Part of a small language model's weights: a variant of SOAP for these matrices.
Each number is 50 + 10 x the weight over the matrix's rms, rounded and kept within 0 to 99. Layers, rows and columns count from 0.

# layer 6 MLP gate, 768x192, rms 0.128, rows 726-738, columns 0-191
59 76 38 55 57 46 40 48 51 47 49 54 52 40 52 64 61 59 33 46 39 67 64 48 56 44 45 47 52 48 44 47 57 40 53 57 36 39 68 42 51 71 53 46 42 42 60 51 35 35 54 27 42 52 54 42 64 52 35 34 59 56 60 50 54 53 42 44 43 50 44 28 46 50 49 52 35 50 47 39 40 32 61 61 59 56 41 53 61 57 66 52 41 68 67 43 63 42 29 45 56 51 45 50 64 59 59 62 56 65 55 41 29 51 66 64 47 54 33 68 44 57 56 66 54 43 49 37 57 44 50 41 49 54 57 38 44 52 45 41 58 46 55 49 31 49 66 58 57 63 46 53 49 56 59 43 54 61 43 36 37 59 56 47 43 48 70 55 48 52 60 45 38 49 55 58 51 58 56 49 53 41 54 39 57 45 48 55 36 49 48 36
49 46 36 36 41 58 47 54 62 31 59 38 47 58 44 37 31 43 65 32 38 59 62 48 40 48 57 46 49 48 53 55 47 39 40 55 55 42 64 40 61 60 43 57 43 56 45 40 81 50 58 58 44 39 51 45 49 43 23 53 43 66 35 35 42 41 53 63 55 43 55 38 43 46 45 53 58 44 58 74 31 43 52 64 43 49 51 59 54 41 59 35 38 20 50 28 41 52 47 51 42 70 55 55 30 46 40 61 62 49 52 42 46 54 64 55 45 15 46 43 63 66 46 53 44 53 32 53 41 46 50 58 39 51 49 32 43 52 56 53 51 54 62 55 49 54 62 47 36 53 54 41 41 46 67 42 37 65 60 61 54 62 59 65 33 54 61 49 49 59 59 50 34 52 58 45 51 45 39 51 74 53 41 57 53 51 40 58 73 51 47 53
49 61 59 47 64 54 57 59 45 58 44 60 67 32 41 60 60 35 47 50 57 46 69 59 49 61 46 41 36 55 54 66 34 36 60 63 38 43 45 44 52 41 54 44 39 59 55 42 40 49 67 48 41 42 50 68 64 54 45 40 61 66 45 45 68 44 52 61 56 50 42 48 60 52 41 58 55 49 48 60 42 63 54 45 63 63 30 32 53 46 46 64 56 60 55 51 58 56 53 75 48 52 50 59 38 55 33 65 51 55 52 56 37 59 24 38 43 35 66 58 34 49 51 58 52 40 40 47 57 37 58 33 45 52 55 39 44 67 58 53 48 50 47 47 36 48 61 53 66 42 57 39 47 46 59 35 46 40 61 33 42 58 55 52 45 62 55 44 47 54 38 38 63 61 46 43 64 68 50 54 40 65 61 49 68 46 40 52 36 35 37 42
58 52 40 34 63 49 44 52 63 47 57 48 55 51 34 64 44 51 40 51 66 36 56 45 63 45 54 70 50 45 32 49 39 58 44 36 39 59 63 49 43 35 40 47 59 52 54 50 50 55 64 38 58 45 43 58 42 49 51 38 61 59 62 57 35 43 43 39 29 64 57 60 59 44 48 48 44 45 51 48 55 50 47 48 40 42 29 60 44 58 43 56 49 51 49 39 55 69 43 53 26 55 53 28 47 50 46 47 58 44 39 48 37 68 68 39 48 51 44 63 45 40 49 53 56 42 43 31 50 42 45 52 60 53 71 50 51 50 41 40 57 56 40 43 45 50 56 52 55 62 21 35 45 59 70 58 33 54 39 53 47 27 58 41 34 50 42 56 60 64 65 46 47 53 76 53 47 52 46 51 39 47 50 49 67 54 52 70 49 56 56 33
48 40 49 53 44 55 59 53 48 67 71 44 59 53 48 71 65 43 56 68 32 47 39 44 49 49 52 47 53 25 44 55 60 60 63 61 44 47 32 47 34 47 54 52 71 36 48 54 43 49 51 47 69 53 50 51 53 52 55 66 39 58 55 49 49 48 71 45 50 58 61 51 40 33 62 61 51 43 52 55 28 48 40 54 21 38 65 52 57 55 66 44 55 29 34 50 31 53 66 48 66 51 50 45 48 62 54 57 30 48 62 53 51 73 60 49 46 55 55 55 51 62 39 49 50 53 51 41 42 31 38 69 62 35 36 67 60 67 55 40 57 45 40 44 65 44 36 43 56 58 47 42 58 70 48 48 36 46 54 39 44 56 44 38 49 69 52 56 27 65 34 62 56 45 57 28 56 40 53 59 44 62 62 61 51 46 55 47 49 29 49 67
60 54 62 43 59 42 71 49 52 63 63 66 54 48 39 58 38 64 51 33 56 47 46 46 49 53 42 45 42 52 72 52 46 52 69 36 43 48 66 66 28 75 52 61 49 54 65 57 40 54 74 39 63 41 39 42 64 43 38 48 42 27 50 50 38 45 33 65 47 51 61 35 48 61 47 40 52 60 40 53 44 43 47 29 42 56 58 51 60 58 39 46 57 50 41 45 41 41 44 52 41 45 34 38 50 36 41 50 57 51 44 43 41 69 46 42 67 52 53 65 41 42 59 50 35 53 40 74 34 41 49 42 44 47 50 31 42 46 43 48 60 46 43 44 36 50 50 54 29 41 56 52 60 38 70 45 59 51 58 42 55 50 57 59 48 57 51 41 45 39 56 61 63 44 58 44 61 59 33 54 34 41 37 40 42 55 56 43 39 47 61 53
58 29 26 31 45 54 52 62 33 59 40 45 49 51 46 53 44 58 43 53 51 48 62 41 44 62 48 51 52 57 45 47 60 40 60 53 58 42 55 69 46 21 58 49 47 32 57 33 68 54 45 48 51 63 60 47 37 50 51 58 62 50 51 48 51 54 52 57 58 67 44 56 54 54 38 50 52 51 52 53 43 59 33 53 48 65 33 50 67 46 42 60 66 52 53 74 31 50 66 41 46 62 51 17 44 46 44 51 43 51 37 49 60 69 61 39 47 41 49 28 41 59 45 60 53 62 55 34 41 46 48 58 66 53 23 43 44 56 38 51 49 58 58 51 57 31 54 53 42 59 53 59 64 65 47 33 47 44 36 52 36 66 44 45 53 62 65 53 69 39 52 51 58 52 55 40 38 44 52 66 55 53 37 66 37 50 39 47 58 31 49 38
51 50 53 37 47 51 33 42 44 41 48 52 58 51 49 60 50 38 53 66 44 54 49 62 50 47 52 41 50 49 55 52 39 50 55 48 42 43 45 38 40 52 51 40 18 66 54 53 69 44 34 51 59 59 53 40 49 49 62 68 69 38 47 47 47 34 54 66 71 57 60 62 50 56 36 49 54 55 60 38 46 62 68 71 60 44 41 52 53 58 59 44 69 34 67 31 48 54 35 39 55 46 43 45 54 43 47 57 63 44 44 48 84 62 35 56 53 46 59 53 50 46 55 53 47 40 46 45 50 49 66 63 56 36 54 31 39 47 38 56 60 61 54 52 41 53 45 56 49 56 46 39 62 56 52 38 58 62 53 43 55 52 43 38 52 53 41 54 42 44 52 34 50 41 61 55 37 58 48 78 54 60 44 50 62 55 65 67 56 64 49 55
47 53 43 40 41 54 34 47 57 50 67 42 44 68 51 45 43 58 48 41 58 33 55 49 55 52 43 55 67 55 50 47 55 36 57 37 36 53 57 64 41 43 27 57 66 41 71 60 65 48 47 41 40 50 38 62 44 47 41 45 37 43 45 49 52 41 63 50 43 40 38 24 51 41 43 49 41 41 50 56 50 52 60 56 48 58 52 51 71 49 42 41 58 65 56 41 37 49 45 59 50 43 41 34 35 45 48 49 57 36 61 52 43 35 49 53 50 46 38 61 70 43 53 62 59 63 44 53 40 66 31 36 48 47 47 67 38 57 62 38 52 43 34 47 61 48 51 44 55 56 38 43 49 42 32 50 49 25 60 61 51 51 57 53 40 50 63 55 34 44 34 55 68 58 51 46 46 49 65 60 56 30 61 37 54 32 53 57 56 40 68 54
47 55 58 54 59 71 49 61 36 56 44 50 41 50 42 54 53 55 43 53 54 61 60 43 46 63 56 33 56 58 40 72 49 56 38 46 27 41 78 65 40 33 42 58 37 60 42 44 51 38 45 43 56 51 57 65 48 54 43 24 70 28 38 43 50 54 50 50 41 51 60 43 47 47 48 47 66 56 28 55 35 73 55 36 70 86 45 41 62 51 57 64 41 44 47 45 45 39 43 59 46 71 48 42 27 45 54 63 53 68 42 61 45 53 42 62 62 52 41 46 38 36 55 66 55 37 56 47 50 44 39 53 61 47 58 54 51 61 55 48 51 54 54 49 33 72 48 59 40 59 44 50 46 45 55 52 66 39 52 48 34 51 42 52 42 44 42 52 46 54 42 43 43 67 47 56 55 26 42 69 52 54 35 49 65 38 34 46 51 43 51 30
53 39 44 35 48 37 50 31 43 58 50 46 41 42 45 43 53 57 47 57 49 37 57 51 42 63 52 42 49 46 34 54 59 44 79 56 69 24 31 35 40 54 37 65 49 41 45 54 60 62 50 55 41 59 70 40 44 53 49 62 45 57 43 42 30 48 74 50 44 46 34 63 55 38 69 66 45 66 38 43 27 59 59 36 47 65 48 65 52 54 54 39 68 44 53 43 43 54 50 56 47 42 42 40 57 45 41 72 43 32 40 27 46 39 50 68 37 35 56 42 50 61 62 65 73 56 50 63 47 47 63 60 41 51 65 58 42 49 25 42 61 53 43 53 63 59 45 55 65 59 66 67 62 46 46 46 51 64 42 52 54 53 70 44 39 43 43 42 46 62 75 56 47 56 78 43 58 55 36 69 38 44 29 52 50 44 60 57 65 70 61 50
59 62 68 56 58 38 54 55 61 56 52 48 48 67 48 52 53 59 45 65 44 46 59 49 59 49 37 49 23 47 53 42 51 41 52 50 54 42 62 46 40 54 80 43 29 51 58 50 54 43 51 55 66 65 68 47 59 51 57 69 50 54 59 55 60 32 65 38 63 40 44 25 53 39 56 62 51 43 47 35 40 52 58 43 48 54 45 62 53 61 42 52 58 42 61 34 61 29 47 38 49 44 33 60 46 72 55 34 50 72 36 50 38 51 49 66 39 40 41 57 35 60 44 49 49 47 41 56 44 44 60 32 50 49 60 44 42 50 50 57 63 77 61 61 64 47 54 58 47 45 64 52 33 52 57 39 54 60 59 27 54 42 37 35 54 56 43 63 39 44 45 75 52 71 61 46 31 62 51 58 44 58 51 49 44 51 35 54 51 41 54 52
57 50 37 30 67 73 62 55 49 40 67 49 58 54 46 45 50 50 77 54 67 45 73 40 42 43 50 30 46 61 42 58 60 53 35 51 50 66 52 42 53 53 59 61 47 34 60 52 60 62 53 64 60 57 47 44 36 54 75 45 49 50 50 47 50 53 34 53 58 67 41 31 36 59 34 34 37 53 33 52 48 52 49 43 58 55 65 56 55 44 50 43 46 57 50 31 46 44 37 47 46 53 52 49 52 44 46 45 54 42 64 36 57 65 55 58 51 47 61 33 61 46 45 55 52 60 42 44 48 36 54 50 52 46 33 58 56 49 42 60 48 48 63 48 60 57 55 42 59 71 40 47 60 41 52 20 65 43 51 42 59 39 52 39 57 69 65 68 41 53 54 67 32 62 54 38 34 46 71 68 48 54 49 50 45 57 49 49 52 60 36 43
# layer 6 MLP up, 768x192, rms 0.13, rows 726-737, columns 0-191
55 39 67 53 45 44 28 49 62 53 45 55 50 43 39 55 49 65 46 47 31 60 49 40 37 59 51 65 59 49 57 56 62 43 52 57 50 52 57 56 51 73 68 67 45 60 75 32 44 51 51 67 54 50 38 60 52 44 26 51 47 47 67 44 48 47 46 35 44 68 43 38 36 37 70 61 53 43 54 62 72 38 53 58 42 53 49 41 43 58 52 42 50 52 51 38 52 39 38 56 46 38 54 48 75 53 56 43 57 55 31 62 65 52 71 50 44 37 38 47 62 49 57 56 40 36 36 36 51 37 45 44 57 48 48 55 43 66 49 54 59 24 39 56 56 45 43 35 46 63 52 55 47 53 59 48 56 57 46 32 55 55 55 49 57 47 63 44 45 68 55 46 56 51 50 43 62 54 66 57 50 54 45 76 48 48 53 46 50 53 57 62
54 55 49 40 66 48 55 42 38 46 62 42 44 62 59 54 39 64 49 46 72 41 62 57 48 59 58 43 47 41 49 52 46 54 47 52 50 62 32 36 48 46 45 51 61 64 48 62 39 48 40 42 49 60 49 53 48 58 44 59 37 47 42 34 64 52 55 51 46 53 44 54 62 61 45 36 45 50 54 46 52 63 42 45 47 49 61 24 57 82 58 41 51 56 39 61 49 48 50 34 59 65 49 45 36 44 72 45 70 42 34 51 50 42 38 41 42 61 55 58 57 56 65 33 65 38 43 48 59 46 36 74 61 39 58 81 58 65 45 60 67 49 55 56 53 37 56 56 29 54 54 62 42 52 36 66 42 51 57 31 56 47 48 60 54 35 46 41 56 41 58 54 42 50 33 37 54 72 41 70 22 61 44 45 49 41 49 68 66 63 61 42
48 51 40 49 42 41 46 48 49 47 70 54 28 44 44 54 46 29 47 41 55 50 63 50 62 41 61 69 56 61 52 46 40 51 41 69 66 62 48 50 53 44 25 62 39 56 44 29 36 55 39 61 46 41 41 55 48 55 38 43 57 58 54 41 45 45 55 68 39 44 43 47 36 57 42 55 76 44 52 43 38 57 52 42 38 51 59 54 31 46 55 73 50 30 48 39 47 52 46 38 48 55 57 57 38 59 57 53 46 58 42 50 66 58 59 49 39 41 53 49 64 54 43 30 64 22 56 64 49 51 47 60 52 53 37 47 40 53 49 43 48 50 55 46 51 49 52 36 55 64 56 35 56 44 49 43 52 47 43 48 56 56 51 42 48 66 47 57 49 64 69 43 22 47 52 39 52 48 50 48 35 49 43 47 62 52 72 36 50 48 72 44
66 63 29 51 70 39 58 52 54 53 37 49 59 61 39 62 39 52 44 69 47 29 43 43 67 54 45 67 38 54 55 47 40 55 37 52 51 55 48 36 55 44 48 38 42 45 50 43 46 49 42 49 68 38 36 40 69 48 65 57 59 49 50 52 38 43 54 49 49 30 60 46 48 23 50 51 51 56 57 61 48 48 47 41 39 47 56 55 56 48 43 50 44 55 63 48 55 65 49 61 30 56 52 47 45 41 41 45 72 66 52 51 49 57 43 60 60 43 32 59 52 45 40 65 56 52 43 54 53 59 45 47 59 62 48 41 50 60 42 41 42 48 63 51 61 60 37 44 47 60 31 29 53 59 53 58 45 40 46 53 38 43 37 37 39 54 47 72 64 43 64 73 57 31 51 45 32 43 54 43 61 51 51 50 57 35 58 48 41 65 54 57
58 69 45 54 43 46 55 55 55 46 65 33 82 41 39 61 48 52 62 82 41 53 37 64 55 54 54 45 59 44 48 50 39 52 51 51 49 43 40 38 58 34 33 38 55 42 58 55 55 42 35 50 46 74 37 55 59 48 51 55 25 46 53 55 39 64 45 64 54 45 64 49 40 51 48 39 42 42 56 58 43 50 50 44 30 56 58 54 44 48 48 38 37 50 40 46 50 53 73 50 52 49 50 65 43 50 43 52 51 53 66 67 49 53 39 66 50 34 58 62 61 59 44 30 51 50 53 53 37 39 42 49 49 40 52 43 31 66 49 39 69 62 67 53 60 51 48 41 51 57 67 46 66 62 65 54 44 51 51 57 33 47 56 56 59 57 46 68 52 49 28 57 44 40 66 50 54 50 50 56 52 55 36 39 65 50 61 41 33 09 51 42
42 55 56 62 66 52 35 64 52 60 61 52 44 38 37 47 50 52 36 51 33 40 57 33 56 63 52 70 55 50 34 65 34 55 42 49 56 52 50 73 32 42 60 58 59 60 52 75 57 57 36 56 46 50 40 54 56 44 58 64 48 69 60 44 62 64 38 38 42 45 46 59 63 70 58 59 58 36 41 41 38 41 33 65 42 42 35 71 60 47 54 48 38 62 50 38 55 63 44 52 56 32 58 49 52 56 64 36 47 45 47 51 66 56 49 50 40 45 49 37 42 38 54 58 51 70 58 47 72 63 61 49 43 55 35 38 41 49 38 58 45 53 48 60 54 40 45 47 61 40 43 41 66 60 60 52 43 52 57 59 48 48 49 56 64 43 68 41 59 57 46 31 39 45 43 51 58 49 35 33 32 46 63 42 58 62 55 56 53 49 34 67
51 51 41 48 41 59 52 52 60 45 56 36 45 43 43 62 60 49 46 63 37 54 47 43 53 39 47 40 53 50 36 69 38 46 51 41 46 50 68 67 43 55 48 52 45 36 46 60 61 49 46 41 44 37 60 46 44 40 62 50 43 32 62 50 56 52 56 46 64 52 49 58 58 51 54 46 53 51 47 34 52 57 49 33 38 25 49 36 51 60 54 52 47 35 52 49 52 55 64 54 42 49 49 21 30 59 48 59 54 48 44 42 57 67 71 55 55 42 66 67 53 55 28 33 65 51 54 51 56 53 36 48 49 33 44 41 43 59 50 58 55 37 62 61 40 55 46 54 62 56 48 32 43 56 50 72 33 39 23 51 37 55 47 51 49 68 72 50 50 43 57 49 55 57 51 40 46 60 48 45 67 44 44 53 45 44 36 39 57 41 54 53
69 60 47 48 47 44 49 49 47 49 63 48 46 64 44 65 54 43 60 59 51 49 45 67 23 53 49 55 28 39 55 51 58 56 46 51 60 49 50 45 53 49 49 54 41 58 57 43 53 52 42 68 54 44 50 38 65 57 59 39 42 50 32 50 47 44 63 57 66 49 43 41 51 46 54 54 40 31 47 54 57 36 48 45 58 40 43 61 63 37 45 47 67 56 49 48 49 50 50 47 53 74 50 36 37 51 47 48 49 52 42 57 44 65 40 60 48 37 58 36 56 27 58 57 51 44 42 49 40 33 49 50 51 47 37 54 52 42 59 45 32 44 52 73 35 60 36 51 45 49 56 62 62 50 69 38 64 59 49 38 57 44 62 31 33 59 29 35 41 49 48 65 62 42 47 51 50 39 53 67 41 61 42 61 54 56 54 52 59 61 43 70
52 55 43 46 53 51 63 45 55 28 48 46 53 57 38 63 47 48 66 45 54 61 38 52 52 61 43 44 43 60 53 41 67 58 36 53 65 47 56 36 42 29 54 36 59 50 29 51 45 36 36 45 50 60 44 50 57 44 54 39 41 61 48 59 33 54 55 40 44 59 58 50 52 49 41 65 42 45 51 34 45 55 62 33 59 33 64 51 54 49 61 41 48 43 53 45 47 55 53 62 41 64 56 55 48 50 70 46 54 34 44 26 54 50 49 34 50 63 39 26 48 40 53 50 37 45 58 58 61 61 45 51 39 48 41 53 47 43 55 37 54 40 58 52 43 44 54 61 49 49 57 49 32 37 52 50 59 42 51 48 60 40 30 46 56 59 48 57 53 49 51 64 50 62 44 46 55 50 37 40 34 42 36 59 60 59 52 57 38 59 39 55
49 64 55 28 58 49 63 64 48 36 52 28 59 57 66 25 59 54 41 42 42 55 43 57 52 54 41 43 60 62 52 60 33 56 52 55 64 56 58 48 50 54 66 65 50 29 56 49 63 51 36 45 48 48 42 45 32 68 44 43 51 59 61 46 60 50 36 50 65 71 42 32 70 71 49 55 71 53 42 61 49 47 37 54 62 52 58 51 41 42 42 42 56 75 40 51 60 47 56 65 49 43 67 67 41 57 65 63 50 49 48 41 50 53 47 53 43 40 55 43 47 52 46 58 50 56 24 31 73 44 41 53 42 64 52 56 44 49 44 60 70 72 54 38 40 58 38 53 44 56 47 35 57 31 36 57 44 40 66 44 40 58 49 55 41 51 32 59 56 49 43 43 60 49 39 59 43 67 61 49 51 29 69 38 52 49 52 55 51 51 45 65
56 55 64 48 44 48 51 48 62 48 58 43 69 53 46 53 47 38 54 45 48 37 50 50 47 60 63 59 55 56 74 49 36 44 42 56 45 64 45 29 45 51 54 53 46 39 52 39 43 46 56 37 40 48 62 48 39 50 45 42 44 36 49 67 40 56 55 47 51 62 56 41 68 54 46 31 43 34 53 60 43 54 30 49 52 57 65 56 51 65 61 73 51 67 51 61 46 52 37 50 42 43 52 46 49 59 75 46 37 53 54 54 50 49 40 54 47 54 59 54 69 47 57 36 39 47 53 38 50 49 48 31 69 57 51 73 59 28 48 54 44 41 37 28 38 76 49 52 63 35 47 45 46 51 35 58 29 61 58 53 50 58 55 26 69 46 34 53 53 33 46 43 55 51 49 56 53 24 57 37 42 61 44 42 53 37 51 51 43 38 57 53
65 74 55 46 42 53 67 65 59 38 39 41 57 50 44 24 60 47 57 46 61 41 44 47 52 46 44 26 61 42 48 39 61 22 45 50 71 53 57 51 39 44 56 34 33 53 48 38 28 39 70 52 63 56 59 46 71 45 62 54 40 35 55 41 70 26 44 44 42 60 43 46 53 52 44 49 49 30 50 47 55 50 44 67 47 53 51 48 61 51 65 56 65 53 48 41 66 62 57 45 57 54 31 45 51 67 51 71 64 39 47 69 59 60 50 51 32 54 40 51 42 45 52 35 43 57 51 54 44 49 34 50 51 62 62 70 52 73 50 40 46 66 48 69 63 53 39 49 61 36 57 48 39 51 38 23 47 59 60 50 38 46 51 45 47 58 40 60 47 35 35 57 47 48 46 54 58 59 52 41 27 46 48 52 51 53 46 60 78 57 55 57
# layer 6 MLP down (transposed), 768x192, rms 0.122, rows 726-737, columns 0-191
54 55 52 65 62 51 64 68 58 50 37 29 60 55 42 43 32 46 47 56 48 61 53 54 45 59 43 41 57 48 59 34 49 43 41 40 47 47 49 60 59 47 51 40 50 60 40 62 56 49 49 68 46 39 58 54 51 52 37 54 42 51 50 23 49 44 55 40 58 51 56 43 50 57 52 54 44 31 61 47 43 69 50 40 45 52 57 61 54 51 50 42 62 50 58 69 43 39 36 57 43 50 45 40 52 47 65 64 31 53 49 62 39 58 33 58 55 67 48 38 46 58 67 42 64 70 47 58 43 81 44 56 62 48 39 49 57 65 57 58 64 60 66 51 51 38 54 60 46 40 48 58 67 56 49 40 59 39 41 45 71 46 58 39 50 59 59 60 54 54 39 39 47 56 45 47 44 56 47 55 42 58 69 57 50 33 53 46 60 27 47 38
63 61 47 53 45 64 51 42 45 66 43 57 49 31 45 69 34 54 44 52 46 59 43 42 57 69 45 60 54 59 46 48 23 42 41 54 69 53 27 65 48 46 42 44 51 49 53 63 48 58 47 26 26 48 49 59 52 40 70 42 46 53 36 36 45 49 38 45 44 46 30 42 53 63 51 49 54 37 48 32 57 68 66 45 64 47 54 34 41 44 51 43 39 60 59 45 47 46 42 61 63 61 42 50 47 70 60 40 67 35 48 38 56 53 41 56 52 49 60 47 61 52 61 42 58 62 40 46 46 50 53 57 48 34 25 59 58 51 66 49 31 50 48 59 63 47 30 45 62 62 39 55 47 54 31 55 66 43 54 61 38 27 57 68 61 49 45 53 42 70 47 46 43 33 43 55 58 55 46 40 44 57 45 66 65 38 46 40 22 44 49 46
67 41 51 50 66 38 55 66 62 68 37 47 57 38 65 56 38 48 31 47 56 47 35 40 62 46 62 62 62 37 45 44 49 47 31 64 55 58 71 48 57 38 32 32 39 42 57 43 57 55 63 46 52 48 40 33 62 60 43 67 57 49 48 36 43 59 40 61 58 71 42 41 41 45 53 46 58 54 80 62 47 57 56 52 54 51 49 60 65 40 53 37 52 57 46 46 43 44 52 42 44 70 42 45 63 44 54 45 51 53 52 43 54 41 61 36 59 51 52 42 52 59 59 53 58 25 37 40 52 60 40 34 49 42 64 53 38 60 37 59 47 49 48 71 35 42 43 55 62 41 54 51 60 59 43 40 58 41 63 68 53 53 41 42 52 61 44 53 28 53 54 38 38 45 51 48 43 58 42 68 46 58 55 44 50 46 50 54 62 44 55 43
46 22 32 51 42 44 66 57 57 57 55 34 59 44 36 46 56 48 47 62 58 48 52 29 35 44 26 51 55 40 57 46 60 44 45 41 49 51 63 61 50 50 50 47 60 46 50 45 42 49 55 51 47 58 48 58 47 48 60 58 56 59 68 55 25 64 48 55 54 37 44 55 46 48 53 48 42 41 45 58 50 46 51 66 51 49 61 33 53 40 60 63 59 67 40 58 53 39 46 70 57 54 62 29 54 66 44 54 48 47 53 34 60 38 41 63 37 63 60 59 49 30 48 27 48 45 35 52 54 38 63 43 46 57 47 59 49 47 52 56 67 47 58 70 54 60 57 41 60 45 60 57 54 38 54 76 47 46 60 41 73 45 40 54 45 40 42 52 49 43 61 41 56 52 59 53 45 36 63 44 40 40 49 56 38 53 55 56 35 53 62 44
54 44 49 67 35 52 46 61 43 48 43 57 45 44 68 59 64 47 50 52 47 45 40 51 71 43 36 52 47 47 52 64 62 51 42 60 46 49 24 48 50 45 52 46 56 61 32 45 38 59 57 57 44 41 20 33 41 40 71 58 60 46 54 59 49 50 66 58 38 56 42 42 70 57 40 56 42 55 38 56 54 40 51 53 46 45 35 49 63 32 44 61 40 38 61 55 44 51 57 65 52 54 44 32 34 63 53 57 64 60 56 38 69 82 60 58 58 53 52 51 17 44 54 43 44 31 57 61 39 60 51 82 41 48 51 56 46 37 52 36 39 42 53 31 43 54 22 57 60 65 48 54 48 56 48 46 52 61 39 26 52 43 39 53 54 40 52 49 49 50 33 54 30 56 54 57 56 65 54 41 57 40 53 36 42 35 50 55 36 53 47 62
55 41 60 45 56 41 51 61 41 51 51 31 49 50 48 44 49 34 65 60 61 73 43 50 47 41 24 59 56 46 63 48 63 68 42 30 45 43 64 78 56 51 65 61 48 55 72 47 36 53 64 50 42 48 46 42 59 61 36 56 46 34 70 52 45 59 49 60 42 57 58 56 79 63 47 39 35 37 44 48 44 47 40 27 64 37 59 40 47 46 44 28 37 50 54 52 53 54 45 55 59 39 33 61 43 54 51 69 48 51 49 52 43 58 41 51 41 44 53 64 50 52 70 55 58 51 52 43 50 45 47 35 50 64 45 37 49 53 59 58 50 48 29 69 46 43 50 64 65 38 44 55 34 41 39 50 67 44 52 52 60 43 65 51 56 65 73 33 69 38 52 36 44 59 47 27 60 52 35 46 49 47 43 46 36 50 54 55 37 37 55 56
48 46 45 47 68 46 25 43 51 41 40 71 64 51 49 46 52 60 38 56 48 55 53 66 40 48 57 43 56 53 50 48 48 47 61 40 63 47 60 47 53 49 50 55 55 50 46 52 54 35 62 57 49 53 34 40 49 58 41 59 48 50 52 54 53 38 63 56 59 55 48 50 49 51 39 58 56 18 46 59 40 43 52 72 67 47 61 50 49 55 61 56 62 59 70 55 51 60 53 41 37 33 63 36 43 51 41 59 51 32 48 56 53 31 54 41 45 36 52 62 39 44 63 45 57 36 44 44 29 54 58 35 62 51 54 42 48 55 56 49 34 40 51 47 43 47 41 42 40 50 41 65 51 57 53 53 55 58 52 49 46 77 54 38 46 49 45 61 27 38 44 44 59 62 50 53 43 45 47 41 63 48 62 61 56 45 53 44 60 35 30 62
51 33 37 56 55 48 61 46 43 32 34 64 57 44 33 53 58 23 52 59 56 41 56 55 46 39 54 60 58 51 43 47 42 53 37 78 51 38 41 46 59 54 58 29 64 66 51 35 43 44 56 52 52 55 42 56 60 53 61 53 41 45 54 36 42 54 56 38 54 56 44 66 66 62 45 44 50 34 53 46 52 44 51 54 47 47 65 54 30 35 50 57 60 50 52 44 42 48 53 46 49 47 61 43 42 36 33 47 62 49 43 52 59 45 49 59 49 59 62 72 47 43 59 48 65 29 54 53 37 48 44 55 50 41 41 35 51 62 44 48 47 58 52 63 61 56 48 47 57 40 52 53 40 45 47 42 44 39 49 40 40 58 41 71 57 45 42 61 43 43 49 61 44 49 65 40 39 78 56 30 43 38 49 48 52 65 38 55 54 41 37 56
54 41 42 57 58 45 37 78 47 49 34 41 49 53 46 56 46 55 51 39 48 45 45 49 67 46 31 42 60 57 35 53 39 48 64 58 51 67 56 44 47 47 31 48 25 55 46 42 37 60 49 49 40 49 51 40 62 48 49 47 36 61 59 47 35 42 41 37 50 47 35 35 59 44 49 50 57 43 53 63 39 54 51 48 46 53 47 46 48 49 54 33 34 45 54 51 51 53 55 54 35 57 40 43 51 36 38 55 56 41 53 48 50 47 48 65 35 55 54 49 55 58 49 57 62 40 56 58 72 61 44 39 41 53 59 64 57 47 37 56 48 36 28 54 63 54 37 45 52 47 49 41 52 38 58 55 44 44 36 78 55 59 46 41 39 29 40 48 69 38 43 56 45 54 38 70 48 42 32 55 50 58 65 43 50 57 40 55 57 49 44 54
62 55 49 49 38 52 57 52 56 48 37 13 48 55 33 50 55 62 52 43 45 42 50 48 53 49 60 42 50 56 44 62 62 59 68 47 54 57 61 69 41 31 59 55 59 51 32 51 24 51 45 32 42 49 50 62 36 71 58 31 67 50 47 55 44 64 42 50 66 46 57 43 47 46 40 56 54 64 50 45 61 57 57 30 53 59 58 32 51 45 45 48 49 57 58 59 50 45 57 40 57 56 61 32 44 53 42 41 59 52 43 54 52 40 57 65 48 62 47 49 46 55 59 67 49 53 39 54 48 68 55 46 48 63 46 49 44 50 43 40 52 56 48 46 58 57 37 53 44 36 52 46 46 59 44 56 48 54 35 47 51 39 50 62 46 65 41 50 29 43 49 53 53 57 49 49 59 38 51 54 44 43 44 56 44 51 41 66 53 41 41 30
60 36 39 50 40 38 40 66 53 49 42 38 49 41 66 51 66 37 52 41 54 56 49 44 42 66 42 51 44 18 53 44 51 55 46 57 47 57 63 54 51 59 53 62 38 70 43 34 42 39 31 52 50 52 37 43 48 41 35 51 49 57 52 54 48 60 56 54 40 60 17 57 57 34 55 44 45 51 53 41 54 64 57 58 50 62 57 64 31 53 35 51 45 54 52 48 67 43 44 59 54 57 63 23 65 50 51 66 50 65 39 43 73 41 67 44 66 41 53 53 63 26 46 49 46 52 53 51 38 40 56 68 39 38 48 50 55 53 37 65 50 40 56 55 42 68 40 50 57 59 64 52 39 54 40 44 68 55 52 54 47 41 46 41 53 56 63 51 42 45 49 63 39 57 56 49 52 44 48 59 57 60 49 34 65 58 62 64 71 50 60 52
42 39 35 57 46 37 65 44 57 45 54 56 33 64 34 36 34 62 67 45 33 52 37 39 42 43 46 52 41 45 50 53 52 37 54 64 48 58 45 51 52 76 54 54 41 54 55 56 50 49 36 61 61 48 54 32 41 47 54 51 38 56 54 42 51 40 52 61 54 55 51 27 50 44 48 48 50 54 59 56 49 58 44 48 49 63 43 47 57 38 40 63 62 34 60 47 59 54 64 35 49 43 47 55 37 48 51 45 50 55 65 50 72 54 39 66 50 65 36 42 49 54 56 47 34 59 59 58 67 48 55 33 47 40 33 53 42 42 38 74 50 34 40 63 58 54 42 41 59 37 50 74 38 29 47 44 51 80 55 35 52 61 62 40 54 29 37 57 29 34 54 55 38 37 57 57 53 54 51 41 34 57 46 25 36 48 43 44 37 38 52 47